{"n_layer": 16, "d_model": 160, "n_head": 2, "n_kv_head": 2, "head_dim": 64, "d_mlp": 640, "vocab_size": 2048, "activation": "squared_relu", "norm": "rmsnorm", "norm_place": "pre", "norm_eps": 1e-05, "positions": "rope", "rope_base": 10000.0, "rope_fraction": 1.0, "qk_norm": true, "attn_scale": 0.151, "bias": "none", "tie_embeddings": false, "parallel_block": true, "extras": ["capped logits"], "init": "normal", "init_std_qkv": 0.0314, "init_std_o": 0.0, "init_std_up": 0.0314, "init_std_down": 0.0, "optimizer": "adamw", "lr": 0.00298, "lr_mult_o": 0.914, "beta1": 0.9, "beta2": 0.98, "lr_head": 0.00462, "warmup_steps": 297, "schedule": "wsd", "decay_fraction": 0.355, "decay_shape": "linear", "final_lr_fraction": 0.05, "batch_tokens": [8192, 16384, 32768], "seq_len": 256, "doc_mask": true, "train_tokens": 165500000, "steps": 10148, "dataset": "wikipedia_en"}
Each number is 128 + 32 x the weight over its row's rms, rounded and kept within 0 to 255. Layers, rows and columns count from 0. Numbers have three digits each. The size before them is the row's rms in percent of the matrix's.

# v: layer 4 attention value, 128x160, rms 0.199, rows 81-123, columns 0-159
# o: layer 4 attention output (transposed), 128x160, rms 0.184, rows 81-122, columns 0-159
v81 106:093165162147140138131117137083085179103120090051133118141080150118180171123086035133114094147087169151161107132105123158081118161113150155117097120123164123174089110117086076128108155195154142142082133130171134111156128106148109156102130088130117118130128078089134118097126137121080159151138091176152100125155169165154147116063125208145122060119125070099129107157129141126192206130166113086234113089136123094131096148180184114055149150136117145145137121156119129121132128130166147
o81 099:151159141113101142155134112158159121137127118109093062186116110116076112081118104084095179085214124125159160113081103126124066132101145141098114100136128151151072096121126163136112103158120098112037073122079117180141126158145188109103124152175099118184111122103090080102173140132100175167133121117108085130108123154106135056122140137140103114192132207087154143175082117122164146196130092111150167170134168154108078128130154160106082132186126152106112174079137116073109134168140149
v82 106:082113173168136094175139104180115130086156184142109131124171090130135110135195193121141126071149095093076139166156126045140156098215087149123126139135091121076127171140133092157186113139132123056123158181045108130095109150158140089112149199134136102156150130154169133182143095138166096117105142135156115118106122070139115138126113100070172089125131122123116147123110140141115155106104162102118149154125214158093142110165170121120086127089096134148069145065129154135141160154193122
o82 107:111164113143127173095099110097100133144151176103100150132103110166173125114145102156140107113000146098115165128069155176112189129150108091146169168133118112118112121098177121125161089122108171141148178128136130154130145105081123107195086200087157177087087119118086142182101166105081120164137152135181136146123178134087139128118125084126153074035115084177104159073146151172161120146124119153140149143146171139117137165090136092148144145098071101149125082141142146112159097134082127
v83 093:146172148155155059115131126161142182115115150132075161132142124103172126061147100120104163175158147111139155134132096161100127149154082066110128118057175118058057163085071110153171131154140132089142128172075137111094099104141160102138081043125123204171157105151127107078138160083095135171145144184134163150114177089134179103098161172128114124094137077079118149087110163115097104137133134141112131110062098171120097065168099139098128108126115130118121132117164128109077123154182125
o83 094:072089114170143169156151143049158043131139068104122154146137108085080155085086060087072080115106126115086085159130127152116112143075105155151202139117080111178108038150185167097104093072130150121129142141143114153173123155137130090124121110127078074117104128144176169159118147130135137089166145152102125151108120162179175101157138098118095079130176113145105124117099125164122136141159128159129097197098138185129127133118158153170076129155121098122136129099122084079091128119169165
v84 104:138141122093149103101136133212194076182163169102150151150137117119051118189194098128135174112090130095168129125129120142125142106176132167111129107139120096144170107166111158165094109073136144100113144155181134179139143199076146157104100123097093113137127171097127082157110162129215141127109142103116090099157103104137187134158123125179152128148131132141128108128133077108152073087149118176054129130126129123148133117037136130150129149081132148150130160094153105176112157101022138
o84 099:098094119112115158151132161128126144146095105137093200141154093136220151175086145232112102132132143131086083116096138130099117156173090073127106084092126173071188147149078148051125132121152119141133129117139106076074131088143107115114164138050141123150090106133150163117096123109141129094126138118132129101136082100149116080128157152187112130102117112135165085128131155060091128089128173134123157104147085117175211127106094111143150134142102135129150126084104145138160171016143106
v85 095:130097091120090114140122149153125078101123147111137085139145148133145162132119135153145059141046153178160086126074147161083116112082092152151102159147125170107122113094157104134129135130092192156120095135083123106164140124196131121110072149111177063046123104119051090143135111207078189118133102092144162045122062148125150125076175191126142077144131136077129120145127188132173180136150077121165079100126139149116127177133085133160123135156118099114164124116146156114122098124148118
o85 093:153116119132160121087144080165135149098128113128110102140178135136149059105154095032148196146211097121105125136136116137113126153088147113118083162149147112119060116096184129173165136158146148111119137086125152137133102105114138098169108179146115125201169118161128103128112103110094140135140146149157083149115135178111107104084076172130198146186151110099118176152150086201105160194100139130146197137144098092131038179153105106142143092124152177147078160160107133123131160172152111
v86 103:095106093141116135160129156067131122121109118184112125118167126129098108136121160098133120092153055100074126123169156016184142031123160119139146118198112118145152157133101169099107067093138064147163117111119129152123115104127100115154176165145142124162093143134118163170120109112188115091121136095110080111098103162122037136137139045135114146132134181186117150127127110152084085145105143188147121154189135113098169117141156096182086123157118071108122098151080125115165150148124106
o86 099:146159158126127097083103120120090166124103176162208130050119175138158119158147235148156046136080115131193153130181171119121153085159166152122129169132157122082164189127122057161147122149137124137198073081095127152131160107118103169134137114155169169078150110131115101134119137127128124203112154130181172109171169102099092225128148129130096162109129108124131123112130119144135080071089126111126099086114131124116139134125135114103164144108148120147135139198115158144136102127091162
v87 104:161167111153146126167195175112110136082126106116120159120199125182146143089123026102118088100117151130129130128088134074029119096181107093151151093156139134177095135184121144097111080126183111123143100095185148165103116111090092116162121080140092118162102155117088112172157100069152116161133188115094051116072117125101135140115156176181085075114133090119150154121126169134109143119140064190132102095157115180149146117086160148196134105117122112131122116113112121090133130124127133
o87 102:126082120076139101122122125116088149115089089214145201141124150164109107123116206101099130126083101131151132141117164138064155149104128082132107138157128141078126168177134102170135100088191104114187077087064170167124119139199147128090156160159143065167080090111129167071162158168176137139149159110101100133205136122088148108136143105149121194183118146132158129139102136203141101091114130107146136149116108162116113153171101132139114169120054170142140155104111139091103115095142159
v88 107:136099101124143152170167128117107161118148144139156140154187125209158134089102079124153085086112127135119114138155153097078120117125155182130178132187093102189103124163159153085111119160165119174128092125134120174147100144133108121162120131145114099131131139109122167185139140112162095147081175137100104034071133164145134165122133100121129049137126125129165148145135129130104164124131070161160119163162129133155157164140227182195089148138129086122106057123073117103202128144044141
o88 106:113133147113113083102119100126083144120139138200106154144131196177152076139177176074164141133090084146167176101153142109080152101136161116167076139131168129097145213161108078148137130165190133121148057074042166154084139123126132135160147139145167194164155073107084100117191160138146127139117161145086100143161180119063116091123128122186133167164093112137142160111106116127130120123075109113163156068140113158120113135149075108132142167104076155143119143104122164133142076132118099
v89 099:114112125115150118095122125161093159180158147099156126136043138060179143133168163155121125171077190158188151129172115205158112182112122152095105097128114082174078123078147050113137203150149138129111143114179102133140159131107142151130150106117074125129142102136128123098090137112077131141120145152140178081122219100203106127132104111116146128141151100112127155147129115116109164166132133131142173126101151097162126158132069175065159142064113180144133134107184103100112150139047126
o89 097:092138130142101157159140152138139074169161099072058101160127157092126117146119084142085177093170121185095140062132120108181116097104115098154159059089104175137165091145118162139073094134130138153041110198129055142118083149110143149147116134066107106143178213118117139114157132101113148113067118114095141126058105142146115040186090097133135104106087129124115084152104110059110148142141140104162130131166149130129123138117127141162099138162134143149133100134143084121145153176130068
v90 106:108096110103148144133172180100098072143107078087107147137089154094183165129078073148125036174064182175201103114119119118114108085089137114141103122109144088181140099088119070087101164179141113168126118111151120096166150074135077149159121118104131078170124117136085113128118121103114158169094119126123135091066162166119085119105139185172121111139151096120158138165149134156152202144155106103200095103126097097123116180091119128066121104124124176148111093135165128093109128147078100
o90 103:170114152119155123136129120139138120137098123145101086133153150145125119103132169066113215108200091158160163072147084133123099121082176150073114116126083146122110172136120112190113059159170098105065085188122107201101107141140161119155115176173095052161143165118135112053130117134107151153098148134129144137086115141159131077128123141145090154185135144048154107191102136125112119142128147121167127120122132133109040121152142180139116125130095201114144145153091120121102137202155098
v91 109:131103141137105143100087055163163087160139147093148132124143110116098135107082088170153132111075115151101107143102147148060121129194094164143133126111113150063086133173104139191094141157120129153132126136089135074173139141157111127151137104117134070023133102067153112150147091192085185176133056104129139085103110129119221151134134138135163149121109107101135103170130175100162138090140077106173119127154153140089111160122086125165117140155129153122127096081098148160133086084199183
o91 108:111143100159162143143146135171120138133086126084080112158182143145157104148123105110131220125152161119148089150131146162056125178129184050160075124141137106097100103071100129110130155170129120115114154087123205104097124132136146098162100163169154161180141115117098157169157124177091114109144128146114091152114124112100158115059118165136159113145134137127106165142128082161119142217147121163126196063124124112125126179114123092113157046059099096117069068093073121147139132089141126
v92 084:125174128102134095131174161103099165136119147121116128166098146135151149170164152065106108132098129137192155128185097142202127163089158131089100129120108107146162098085169089094195112138070170081119141177156123169134118106145187142069102162119179141176122144155145102130106197101177093141104152171149050139140093114165083103121095145147146114133121114117132142088147100160159087148151161134142125098126123100103100111090151078024144107160121133066123144172180117113117087162075069
o92 088:118135183139080189105129116117099143119174144119101147094066089128126139075127105136162097157170091102094155132166100098217133113120064180073143176090122167171138134158163188108139080096107096134135129143134028126116138137105139112141157121110114116091123147132148104102057105079133171159148091153161123100137098157152101094168145106128058101126131104150154087102151133123109128103137124109123081169179149153144087109130190149136094194195145160134207189117162097101100148127134152
v93 111:119132096108102099119085141112168096145161186115201106092095125096072139175165188119139149076094096104124116141109137129199155093099185199119114159188092119106138135114103165143131117087093138133139118130130119162171133141138179137133109140108166070028095120098075143166105145160169150107097110095142072044123110183158149143132127028148186147139113161139125157131108082131158139136123133130177137155183162120100139130111119120168100145171127075100148137121079122168174116129091115
o93 108:114172144151109125108156080174094149154116116077154115079150116118215099166172149146166091151168101113168168178158138129134139118167125108164064150073192130056181136091111150100145150192095118154152110086101086086133143100092101146167145128065155232133177114130115123138134088101110140143102144107177117112141128135061085124122070167158125082104145112146135138101123072112063135142101114134128133066146111134122118164088119109126171119105177134164101131147129162162144109061102161
v94 130:117099110118165177058168146158138117134104125127066126093065138084096113194137196108134138088053098121150139144140144113168135158079104114147129090179142135067141111105128166151150075105100122166131150105117148178135151105094151109117153175125178107121112102140103121168136184137198158089161100096123093139096109135127057124129121051144118184142142183140141112114120150140091092179142142124113158120152116143059148169033083090118056089097133127116163104126118116088088125113154082
o94 121:119105175108155151141142137133104128123093196123197134027148120122140151150143130199111088166142059122139103136173165096135144165095115154065134185109146142130143140098160160143156127129107124151186128098171057134171136098147143144126146068129091071116137163132154150114134079086120107167133138168175145109114116117125095173097126122127128095102083104147088138098135125157099140094118160065169112039116141128134160122116163122134189100090183115175198096143113148231136167132120132
v95 100:152194117143108114125111190079088172129151083131141115094146168121173154111151161099095094179099117137161151095154110105120096142144153096132094124116147074121161115055071116078150125109134133016090083134170137174121110092145158104105130081102139181111117151100160107103131097071084134156119152181134110198099129118145108096104107192160101148118137048112121157094143141139103146100162127104123085118150101113152127107089079081091196138101106138104150166175198128100109153133179097
o95 104:178126188123100162124145124109089121117073094154117088106063141146091110063081111127101116105135168113125110170131150164200105143101070147111206146128106117158130127148183141166107077093126099123101121183144144155123087150118148102104159122101092073122108147155167120094070119106157170113151085130144127120125106151145130135194101133118108139162146157110154079176137126163130091060175093117125084226155104152124118112167166169126065140205142167113163163135142067098129120110120192
v96 087:117101153128158137121158097169169151149176154124150182122162098130063089141140071149119198099209126085111146133146119091160150104235139120137158111166105100151138139162085205136135122116180164102138174146126119176092139190084096075128156128120081177111128145124143103137146120088178095116102147129122109186149155079072220155144080107134103161140141142135117113135113070113106093103119142171053172165139129131150146142117168143130130144091137166099098154089091118153115166120090151
o96 086:090137123088123098155124178089135078111111142125129179152122102173132171184112155207085119110036144130181107104075149112104146130191116073128152106128118118093227122130054141095110163131137131142135152141121098088101148118139116102132184097085150157111060100115121193141132142142101100062120141145097122122149127093129140168137185091143111130044104134143124155124096151093129103109159137164114111149103097136149234110088098103140127133137071116124126094078122137135155104061112104
v97 115:130133142076115087159104125182128098171156100147165144153117132104111119125154101149138172186169148146121124095150114150164136106140129102115138123068122098241156131173141122081130158133156139093111133149120108078097126147093093130134105118128062149140156189137180118077115114132112117165119160131117226151116149092128151127179117181132110140136145099154133120158142080117165116101096195107041112145074093089158128138123123180167162171073135170155091133075175130180123144110027128
o97 113:137139069115130097145118156101179142153138116160076161177119125114114158152128146125134149097095174137119076054095096127132112096141144099137191020142068124138153168159050093099092115132130147127053155199156169090101097118092088115130071126095140123112137156149145126134106155136161105081120113140125184126085103102169155102200140125156150183109171128094139076182176161058140115111179157158076131160119131094157169101136085163123099114151087154088139131128115104110134132111139091
v98 084:144056086098092103162116178156119005094138124160159101084148124123092119114124133159139153157131124150101086111090151164119140085107119146171128155148121176159097141146124127090089152110114143156150113083117103113136175144111123118142109140131136010054116113107037130118103125183066135105153134085135180130139118141097067129144113122170133073106122216175117127156130086125154167122088106080133124161151150125178153155146070129174150114110126088148127126114101122159126123078087151
o98 081:137120055159158049106140058189140184103145114133174087148180114093143142160172140087144158116157126178193116141114135130100144098161189067160103087141153113078113147141085070169173164180128144125123154158134165066146113101144110168135087169089149144182160143150119115119127113136133095092092156090169127149076127094122118140083115161121165184117124131126134154179116094082114174136088141142134117146143105081098107162146067135144157126081160140170061130191135158112168120177126127
v99 116:082138116117072093146091134128169064123154140129142127122065120090039136195177141113147147100145102107121112139165122102208176066095146173094116130134114098162133123132099109160154118121113121138130134175143108069150124119164163141105133142117138120195112104155160123152101205154215153073147067103151164085133083184157117128146138116123153109124121159148109132136113052147200135153112172107160141139150157080066118097114188117120068129166111115109093102113112120185166128161093112
o99 111:093208110141093109127105095157179146172162139091126154103112036076174143148152172153195044125156150087143140077128099105116128103151155202126138155125135173121151124105078131081129111175093124147139111092113079127110159071071108173155087167113129196131140128115113067142143116104121126145129161122219172105105133143116122141134111183185095082098159111088115115140150106078092113168128120125104144107129189114120128156084158164081126127136158101136161124140142195129116155104098161
v100 105:145193122141134134098149189178104115106157158120127154126137151143095133125175070066112179186103149117188139100128111163158145101076134086126106107123169158174154152111079182091155073105117188102125112141182147165129129125116169102085073056111135196172110156134066075079130176089164121115146164132125128201147067112080134101117148217187106100142140146121130129102121095149160081121145124136092100091097073139122133114078099142110153113124124119099139122131180115139110131130102082
o100 102:120115134107129090125164127106158112087126097156149179104097094073089168074111119118121034165170113105129073119122116090135093162119055166103136131119097146141144125170142159105137115084124119130107151114150089092123117109139124087084178100106113064150092120155179150064102108109188137103184138146175145123150084156154137141179151135170086148154153124115175106132118121133079123092187173098118107218153114154172142094135117165142075156195136148129197186124119145111115178117148199
v101 105:167154083143102155110088146139089177108167134114151082138110160170128134101072134130128175163065069141108128116152138184121122165077128178102150084185143152167065163161137153079092105116123148156127044080221138136138165159109154127128155097143136125054088171108084130066119152142095139119190142113104145140146111121120100102118117115146059109110138177153104106150134138119110069142138129145127100115161088118139152162176035146173167162113153121100170098197135136121131141086123120
o101 102:101124133123110046146171130173146162088134122170149119090131189069102138120125127129109124153207115139174048132166198104124107101115142106155165126140171132166155114155155102160125188111110143128114106081106129015133090140148110146049171064128155150176186132125121113096156138137190139151146089162134124091099124122103114147164119162135181196183084168132135116117135107122139149135131147106120148124183127117135144110139089157113148083149204133148139191135146090118140171170137170
v102 084:172190150150164082093132090168179178161147094079084158120109096063107124132154095105119158102092149107163149138093095148076133101161117112115151092127117095057130081159054101168110121119129092097151153156185157135160120128078175175130117067119098164176136132105170137127134134070168108180093131161096113095126159132145222119133144063158123140102115071109144106083131103115109090106139108146107113124074111156132109032067128113097126105122122157160074166135130106144110120152122152
o102 086:101094120134124203164124162111117120161124052111098156144172090154167180106087127214086096118142134124064112162126139158102115176132083120125100153073105147134173085125111158059079102058139123142163122154125117138128138125156162135087144136098111097137072111129160190129128120153155126105145139097066132097148066139137177092121140147173065079135171124145141093094094158098102165104121097119093120099113106186126156125103134133162135138117070072112130082062117118134116111035169161
v103 097:138168168124175122130181148120109210146064089111078122159109127140180137137126158089106099119144137130183153136148096133163127157115168126094130124125114093120190088126139084114134108113138133112108167159135142182149118107120150148098097185144157173202137126159134174093122176043161060156090188179122031135136185133152124104122128082147134084115137078143134131071151110142125082146149149123116126127146130147113116050152183092039147151119134139108125187171140114097125130170099113
o103 101:135117210115096205142106109073090142150181131144128113121113105145141160096123095184114101114123086135083166168140092122204136092106063188082124144071127127167139124164148160097133100056143110137129115162134073157152188159155153127096175096123124100069091122146134140123089144099146171168124111124100119091172083162146126105137158106132026106120130097140155098083118198098131139075087098111129086154132110181105101123111159123152136185176126132102184175089155102126109106120126127
v104 088:119166142089151094130141148142157196140135156091118140181115133143123143205174129096124145096088150099172117137124092201152118161118167152110115154104092087123186085091146127163183121118096133106113169203120104176113109138110175153072074180112141136225151152140132115140122230124221111102102157173131051091154098137159158131105113097101145129141120117110153119106135080128144125131152150142115128108081125118142079097122197096073109115132113143114135166158127127130142132145057093
o104 087:100130161115076214118131128082140118135140126117105182128107076150170152086143095162161077159143077091089183136101080107165132136121069198088121129091122179193148134143144198064134101114117131138117104127132031138126167110100117114120152108086110138098094110117174099139061124062123136141118102124121112104144116161131095046104167110142079072104140120178138125084149154077106142123116106124122104107124130146156098097129122144147112188183145140113148166066164125122143149069156076
v105 116:144107111158109128114093083165131135097152169139127076178121121207144117072121098129139163156146114118104123147162133233103125166134110136107143140146105174110083175142153153136134164152097125172157100122116125113144153180166167163114102115157147121104133084123112135100114162177073146107168109166106197066187116115156126123119109139068145059103116187128080126145135169115075066148111096161163143116109145134160097079255110144102166148165122085112135098162123126104150122122106153
o105 114:070135083194109098105149130133135145088210130103129116174168149056142147095144076080140131149190131131076105124186138096112123097135142148215123121139130105187113070137154121101136182141119155131143129068114136060119146162144113137096130128146156202180152103137112095173151139116114141111119095146098108142123133133118126123085127138108165103154092094187104161080110074091123189202107127134132163115151161123145093151101109113145143154138190066135085139147170122082156166198176111
v106 089:133153163173140078103114062189167161144188151119132137133120089092096105097152065132122212117149110113116175152157098105126153109164110143073163090145112110125081125197064144132122122144151155113144138144172154120126117161116163136118123055141094174092126130095186143099125144099130093162120133173118166118167173122144244121140084084114118095093113093109094114127116081093123039122120141122109184130102135153118128054167174148112154171111142157105053123143107114150125128128121166
o106 088:056159104143109117172136162130152104148172085094085147156163090115145186142110120197086095101127148118127065128131140133102128121160088108169150135093128114135183053135097164039088154107107153160134142115080107074110147137132159119096140116092136188156079101112094166177178135167130124084159140130083118111128094128122191104146153125156117093118116114134133113105078135070121149167135108163104147143140140190134209153050134115146134150124083056105121091070144115109126103056141167
v107 115:129144104066095118179108175155140049142186141103216134153125137143088143176161080145146132131173175152135102104125127164112139126138143138111132154139105122205158111154156122115119155107142200153117133139182116118129160190119114162123103124122082111127138160131123108092106122144128127111140164112149171081114093126102152148162144151129136093128129115146153159147139031119216170116112121177057100136122147133190130177148108195155160181103125133129149154087125104192168101117020132
o107 113:144134093051089065146115104120143148129140067157076160158111093088162118160149172130177140138141138135118122066067082105140114101167146069162117046151123136114146189154057121116121144146170133130076116155130138074102108098118100143109105167083156126164144141133100132123129144125165107076085119100120121119116109124145097072171101151184154185137145132091146148161213125049082109154136111157120152171163110082152158129149053111118116137171113175141099161115129137071130145118137057
v108 108:161169104171088093143110156103107140105116190128152112122147123185165141107145150090119087124105130130123145140103122154136127090121139135121102186154112170102137126100128097155144140129072152072149108142155143132144129137171181153118070104117175124096108135120064130138139057125107125165081122142136026089143097122164189103118154131155168103115100128095097203092121146156117129127140046136202122116173185141099096062180069095083203121193130083083175162134141142140106117148166113
o108 110:130148147169113171104159100141071147118145057090109115131132103129151083103125101100145147166161123105100169203168126149157168143128096130143045181084179127108130085126213144121152096113114121114167137124112128091122141170128122113127189172112153162138119101140145138102090099108108191142135115105144092149176126168088143126132085133106100090162149080168173121077115073191102136127112120126116118197178111147109033204113158089128138171136145137137087150161133120071109143134135209
v109 100:126100152151178148109163070156110113142139203170171143121095085151133111091192060103130156082164167147143158162149130094142151098154089126129142113115145193148062139182158153121170076171100167155164157171107114074121129110115128177117135124129143133168128139165108083195121178140160177152116096101127130133132115107132152146138142194150166152162108120103148130142096158138109124130128083121168194090064139132083127109132179154084078053162140140104121096055133098128137066130069159
o109 102:027115090178169129140158147122134075112142156047119188138121096148077146139159132111154114131129114125093128087173073076110169183138130094148054139135103158078120121107104137115128143178122126131156145067076091128075139115140135095159093194139138130162135110105128140121167119165123145108163167123104124134156154102095178111146135097138100084070103077146124148085084086161096144191114209105126169098116176143162103110106155102115112184092071060139162095132115145134107158122102154
v110 113:126151101136123130109160213114134119108100117132083154082123136072093133177151153100118111098079098113148142137101136075138137069114112086144111084165158121125113120127079135129154038104127118123126117139150149151108129066104143100139142123120151124190082119142077095180143162092229159108162118088110044134091095141107073120122167135177078151121146138136124121102115143160104134162156116147139125104177115157061143122015103063145073072139116124118156128126135123100083138136180083
o110 107:113119162108147151118135121130115139124065140153192183045125095141124123134111198170116068147125095108167115155134159137111146165071116156051148191135122165108143128134171142165147090105140101129204094081133099191159128101167127149106156122142109029121106134125172153076103104104155132197158166131204147107157118139117132180129138126144085133132137125120120114127128123209096105065120150077139103122096152151109130139137169157114128119117141164156196127145113146165107170094106210
v111 109:118191143133089132114127186105120111081109098115106132111146147146056150199169124078123141135091110098183128119116126101098132081086140136139093115117140153151182119137099138091152051114122139081095107148139157156156108101142153101078124118110150155195105124082155064166144152115194120096165130124131068145139032145108096116104127235154105121122130111134114097103130139157197127093152115109123095080176128145116107073040178074117089100161127099133153143175146113136133113134169120
o111 106:145141161127099134081125106160121191117101146174146162111096076135115110052107149167160083139150146083131132145094134124126083168122068189082136153144118137140095143144146170119166100087129088111168128054142136168132147103130148117099142150140118086140068097140154100110075114103166157156218118104189128105194122164114138160123154152162077141163153160108161096165158152150099094091156122077125144173120138127139141124172157155092070142173139151132204165117149170148123158074121223
v112 099:150175159190147096116112082127135190120119119148085145118143098137151118051112083109107137127193128122102167140133116138100129143184103071116137139077158145066074159141068147164133133151134074087159132135115152097110088108150162147137113048139126215151133118136161157091151097095071156176130106182119154166158166118163187120121144151130122130098104099107095146084114165117072091130128115130171139118087122157138098030206144111118146133178116102116114122140121124129113125143220167
o112 099:104117093165126158163132157094125074126138071081118128170137112084074165099090084101089069100103180113070109190160130159116125155107103153177137162131117108155113031135150132080115126079115118128161126126114169138171138153150145119091136125169111137135085096133138146175159141172127145099166131122074131156168120128133202157136132118091085072141172114180117127098068091172155136137156101143085104181095149186123112141094180142129112156128123042099110098097114105076090106105165195
v113 113:129093123136117109094078073166143084162123194161136102144096118111111106119124199139127191166136074135103151123159122166236147107104121118106100145109104183107135163139150149117138170110053106117156118126094115058122162133131160133108128163109161134082120154131142124108098097188082143136123075128116204176188127091146115107175098106134147199143116199149083118147133130126097051139088171084118156136128140076101129101181037117090163121139144126124131143118162130144089147115115123
o113 107:098162084215149132118149162147132153122149156051124101117169127080139165163132086142132136151177188142097084125183126115169122121157133135154135107099134115138175086096131121104129146142070151138119213160192109042104120143089080118144112118108153183095173173157142132154082100122097134116116087153168175141072112102148146172123129131066132102074124080155126096116132106100125156152163193150060124125138147093157124112085151118127163102093189073122125104200139103140151164167130150
v114 101:161148129152079192116080143096082079111071086161103104125116154171140129116052199096124119142132124159137125101110130176149106163040146093127114137103141178131155135136196144143086130159087097165131118056209161087184136097140141150097119158144159131139103157115138172096110079145072119088148111141111163167150093131100043110138118127130121134131109180172124083110148124141139134116114131021157109121115126108128116093161108121071184114164137095158127140198141132126172131125158139
o114 100:200120130134137086118127128204091207114155150130171063117120146103090149090162108116161134163218180120080153145160103130181110129136139211122071117120153142186078134133133113137142168100113093132120180146191183080131137154127153169095121147191143106126139133128119079118113118146180134169155083098128149144143085153130120165092111167083120152183106134119161092093151144096132138098134139076072104160163126115107069090129123169086135127110187092140130135165130135139143134212124151
v115 086:144167150153150124086110109130156122174161094113114166098117101116095100127135114096111163120168109086114177128198109113131128126195143116092145075132136059097105128187093139134109118137140076085122147146210144151138130125087148169157174114124096148208127152100236132154118135050200105161111098160092117154101174117156112130170088091162134151119120095171112143104136092123083063100106123131097161161139122119108135058070153101069166098104124167140077111130144096147136127153088155
o115 086:098115144147106161162119163129088141161113110125103157112091106154144203138075168240104088111086182127093105113156151150127121145161133115156146116091093160123190125154073127071081099089134081154158104142142132111074138148156123155110135131101141114110079140103151158113155145152157124100156122125097162109129085081141176135148159137152045093090076126137147061106102162074092123080152122117113097100132147167123192109092177140115119153119083053116185063085127126121139117065119167
v116 093:132064094143139178086112096107151130153138088123116098125112137090106117122080213155141084095060101151093124152112161097147122145123113188128145139199106110121130104106142136161060138110116091191122132082151145132161153140136117152150163188139157052039098121119105190161129076168128156104134109095135130067133104172145103126159093023125147168131132168133111113162132146128083137161146129118168136156172154134137162178108074103164105167131133144107148098175075150142128185099168126
o116 090:178161140106155123142117142195098135146085166117126044074178182142182111167132161157110155126145108163166130142164151150121152109111153099090107200121190115104128136092124107170147164193116158121162094107123149094145116128135149180156147109133131170146153147096079103131148104129095120168077134145145114120103152112109070170091077155099203146145080129137095137098132099101142136129090124112144145029139133091101128151099124113118234076094173114133086094155099115201157124145106093
v117 122:144126147129187148097185106125120124087105109123083179155163133210160126080067128091124125160040122109120111124120128154057115121081061142160168105113169189141145142134170169137111108149087097121141106057135152099106094135093098113152098188128138112121131145113091117150157136131135063124127133106096132162154101118072116119115104121126092180157148179096160081120120170124087097112132137062101086114072067130128160140064141147126059079133160099152077083180126145113085116083138118
o117 121:161035119153187087108148161113132135089136170223149143115180171185082168065127104103111117170133102104148162138153145123050133162142098141090103189116142126184090149143156145156148120094128155106163157097143120101137091127128125108139130091170131115111109092123162145074098102173161090145145152204119146180120163103148131116092171116104180135174085179141133101080102185152170153094117198100147123092131112129131136062175123134149136099089089140128175124118102163170098128140148143
v118 088:148139115136101128152097128088143076160142098141197147088148111124081118162112156133148124100092091125087125110112144073111138025184165156159138117163086125174156127164132171120071147090134053142142115098143116101173124138101092120178168145121107087099099185087169159175136044143139079132075133080093122089058102155110138169164104066150126157136120132174178129157155097136153147072105112127125106158180152113142159139102138136197099124122146122136099127095089132170184129117077149
o118 091:161158129130134107110109135175080187148096120151133128120157180175180097157152205156176160133095171140184157131115139157103153128189157076152042095120157105064182223116048060138115122143145125125137127134125206123093117107112114143155105196116193181131129135109126130122132129176135113148111131104121164120161129099079130166120111165155129174137145146094149119157142141114124092100129120137089144064130109099099140142143076114115167101074073138143106090147113143161151077077098126
v119 099:121163119112114147110111126094156102131130136136111109145086138145105141148143131086123107110185153120159133142165123186172124218072156125104111181116129125059147110055133143176170125127083168145136163177149117121160126140194187178076096123112179180143121084168126140088098191135136153060149107165167148142176058145170107112111146109115166139136099151117107140091119084128143116163138153163149128120086135128137090074167131083047145163197110097074153134193132106161174103163117130
o119 100:131136143121079143136126106112121089113168117068125107103071078054133148099143087120166041134217137082042149133178084089202112120144086223128114177120138153180108105116137174097143151136102109148137111116145070089152177129119134154123145097132100144127144121126116062155114104083128140094123114120134105108138114177167081142110090146128093068119142111149119145089155087087093125147128080117126100163141132125154105106101171149118100167194204074144138158116135121090095155133146128
v120 107:139202177157147136115127102194082164115169148155174115100104131130143129078222114102121196142159175135152155130159107155097142183145132115114120102083152138129114144122115147085184098145155188100120122164136127135132117143159186107112110039131115232117155119129175109091134159106099113147156182178145170169090144071130180133112134194113126079130131055096150115119117149118174128115137148094098165102079124151124117117148137188121134143059136150080123128090173107121157106157125131
o120 102:063138149140102124159165131085146065145171108098112159148047127079055123069143037120126091116117142101089059110091118099163122154123052118185168084126070095149116114144136169098093149084109140148073165126124143127135124129124166064105114136103090127168088137148114149153191138139180128070177124144091112104138101172128164104214090109166138116129131123138131128128132127135123131154196120125132144203143153165153149129133113153142068151183092104139178131093145119112129120118107160
v121 098:127164148133157152081140106138135206142125126132093107128082145123192144088153153090110139121134160145161152142149115166141115249119126111112116137089160104015130115052105128165183112138129184123108149159125143136121098113159190136102101094131168204107140083160135144055131182111101154158143142199155124176125152114170164107084153122103157139121124073073128137086113153119111119180159162110137143120093116168100098111150115104092128157130113146082164125152143125096132113141213110
o121 098:119112184113113189182153121068132041132141118084128098099086114091083129083132028109105084123152111095074110169167121125185118133075056172120182179119114105183085075117195201110112132114099127145109123138133091138179161154131174102099151046139061094110133136149130131152143119092135140104133104162114104125127116177167113105154086117118124065130132114164099153087130093148134147148151094131159105155134136184135116115115174141141121132174173093121159142078113088127096139117131132
v122 088:107041098124117160142136149196117031119127205173159081134140138115125123133194136154148120146166169141128097135166136121187130167074117139097124080123123068098115096098184103123139143160128160140156135114136105132153161152170140118123131165114129056055122102153069132116088145186143157058137177119142192055129120090139063152146138126126161069124153155143112118171125159122162162121120127105113149146096146106143139174116054164109151113100108153138124098086164124129149114113061150
o122 087:091121112173150086106123123150155105158163184104133130123103140056201118139194114082143172105171094160111084079133128102120138097118167120166162119126090175104086154146121127150151160210148139132119144174140112114095137110105121126199101183112131112149200144123074087124141144081130121076116130110175113130082080131146097122133071135128225140093087089123117142126161121102114128160128173095192141124179124105150115175097092119158150142077151144162099137182133125103167148209110076
v123 116:128103128130136088137113110154137183134127177154121079174112126113170117106170143144117147177177145122119128132160110170211129195120139112085129182100133119096148135068134118143144193111120179109137145141082123127103137187149172141105093114137131165084159102178099165030107130128080132125119159176146172134203184121157182097136114114092146121115126126113069160125126111118106096150121177135096142149087138117161106094244098139078214175111124149116148168147146137145108182145123126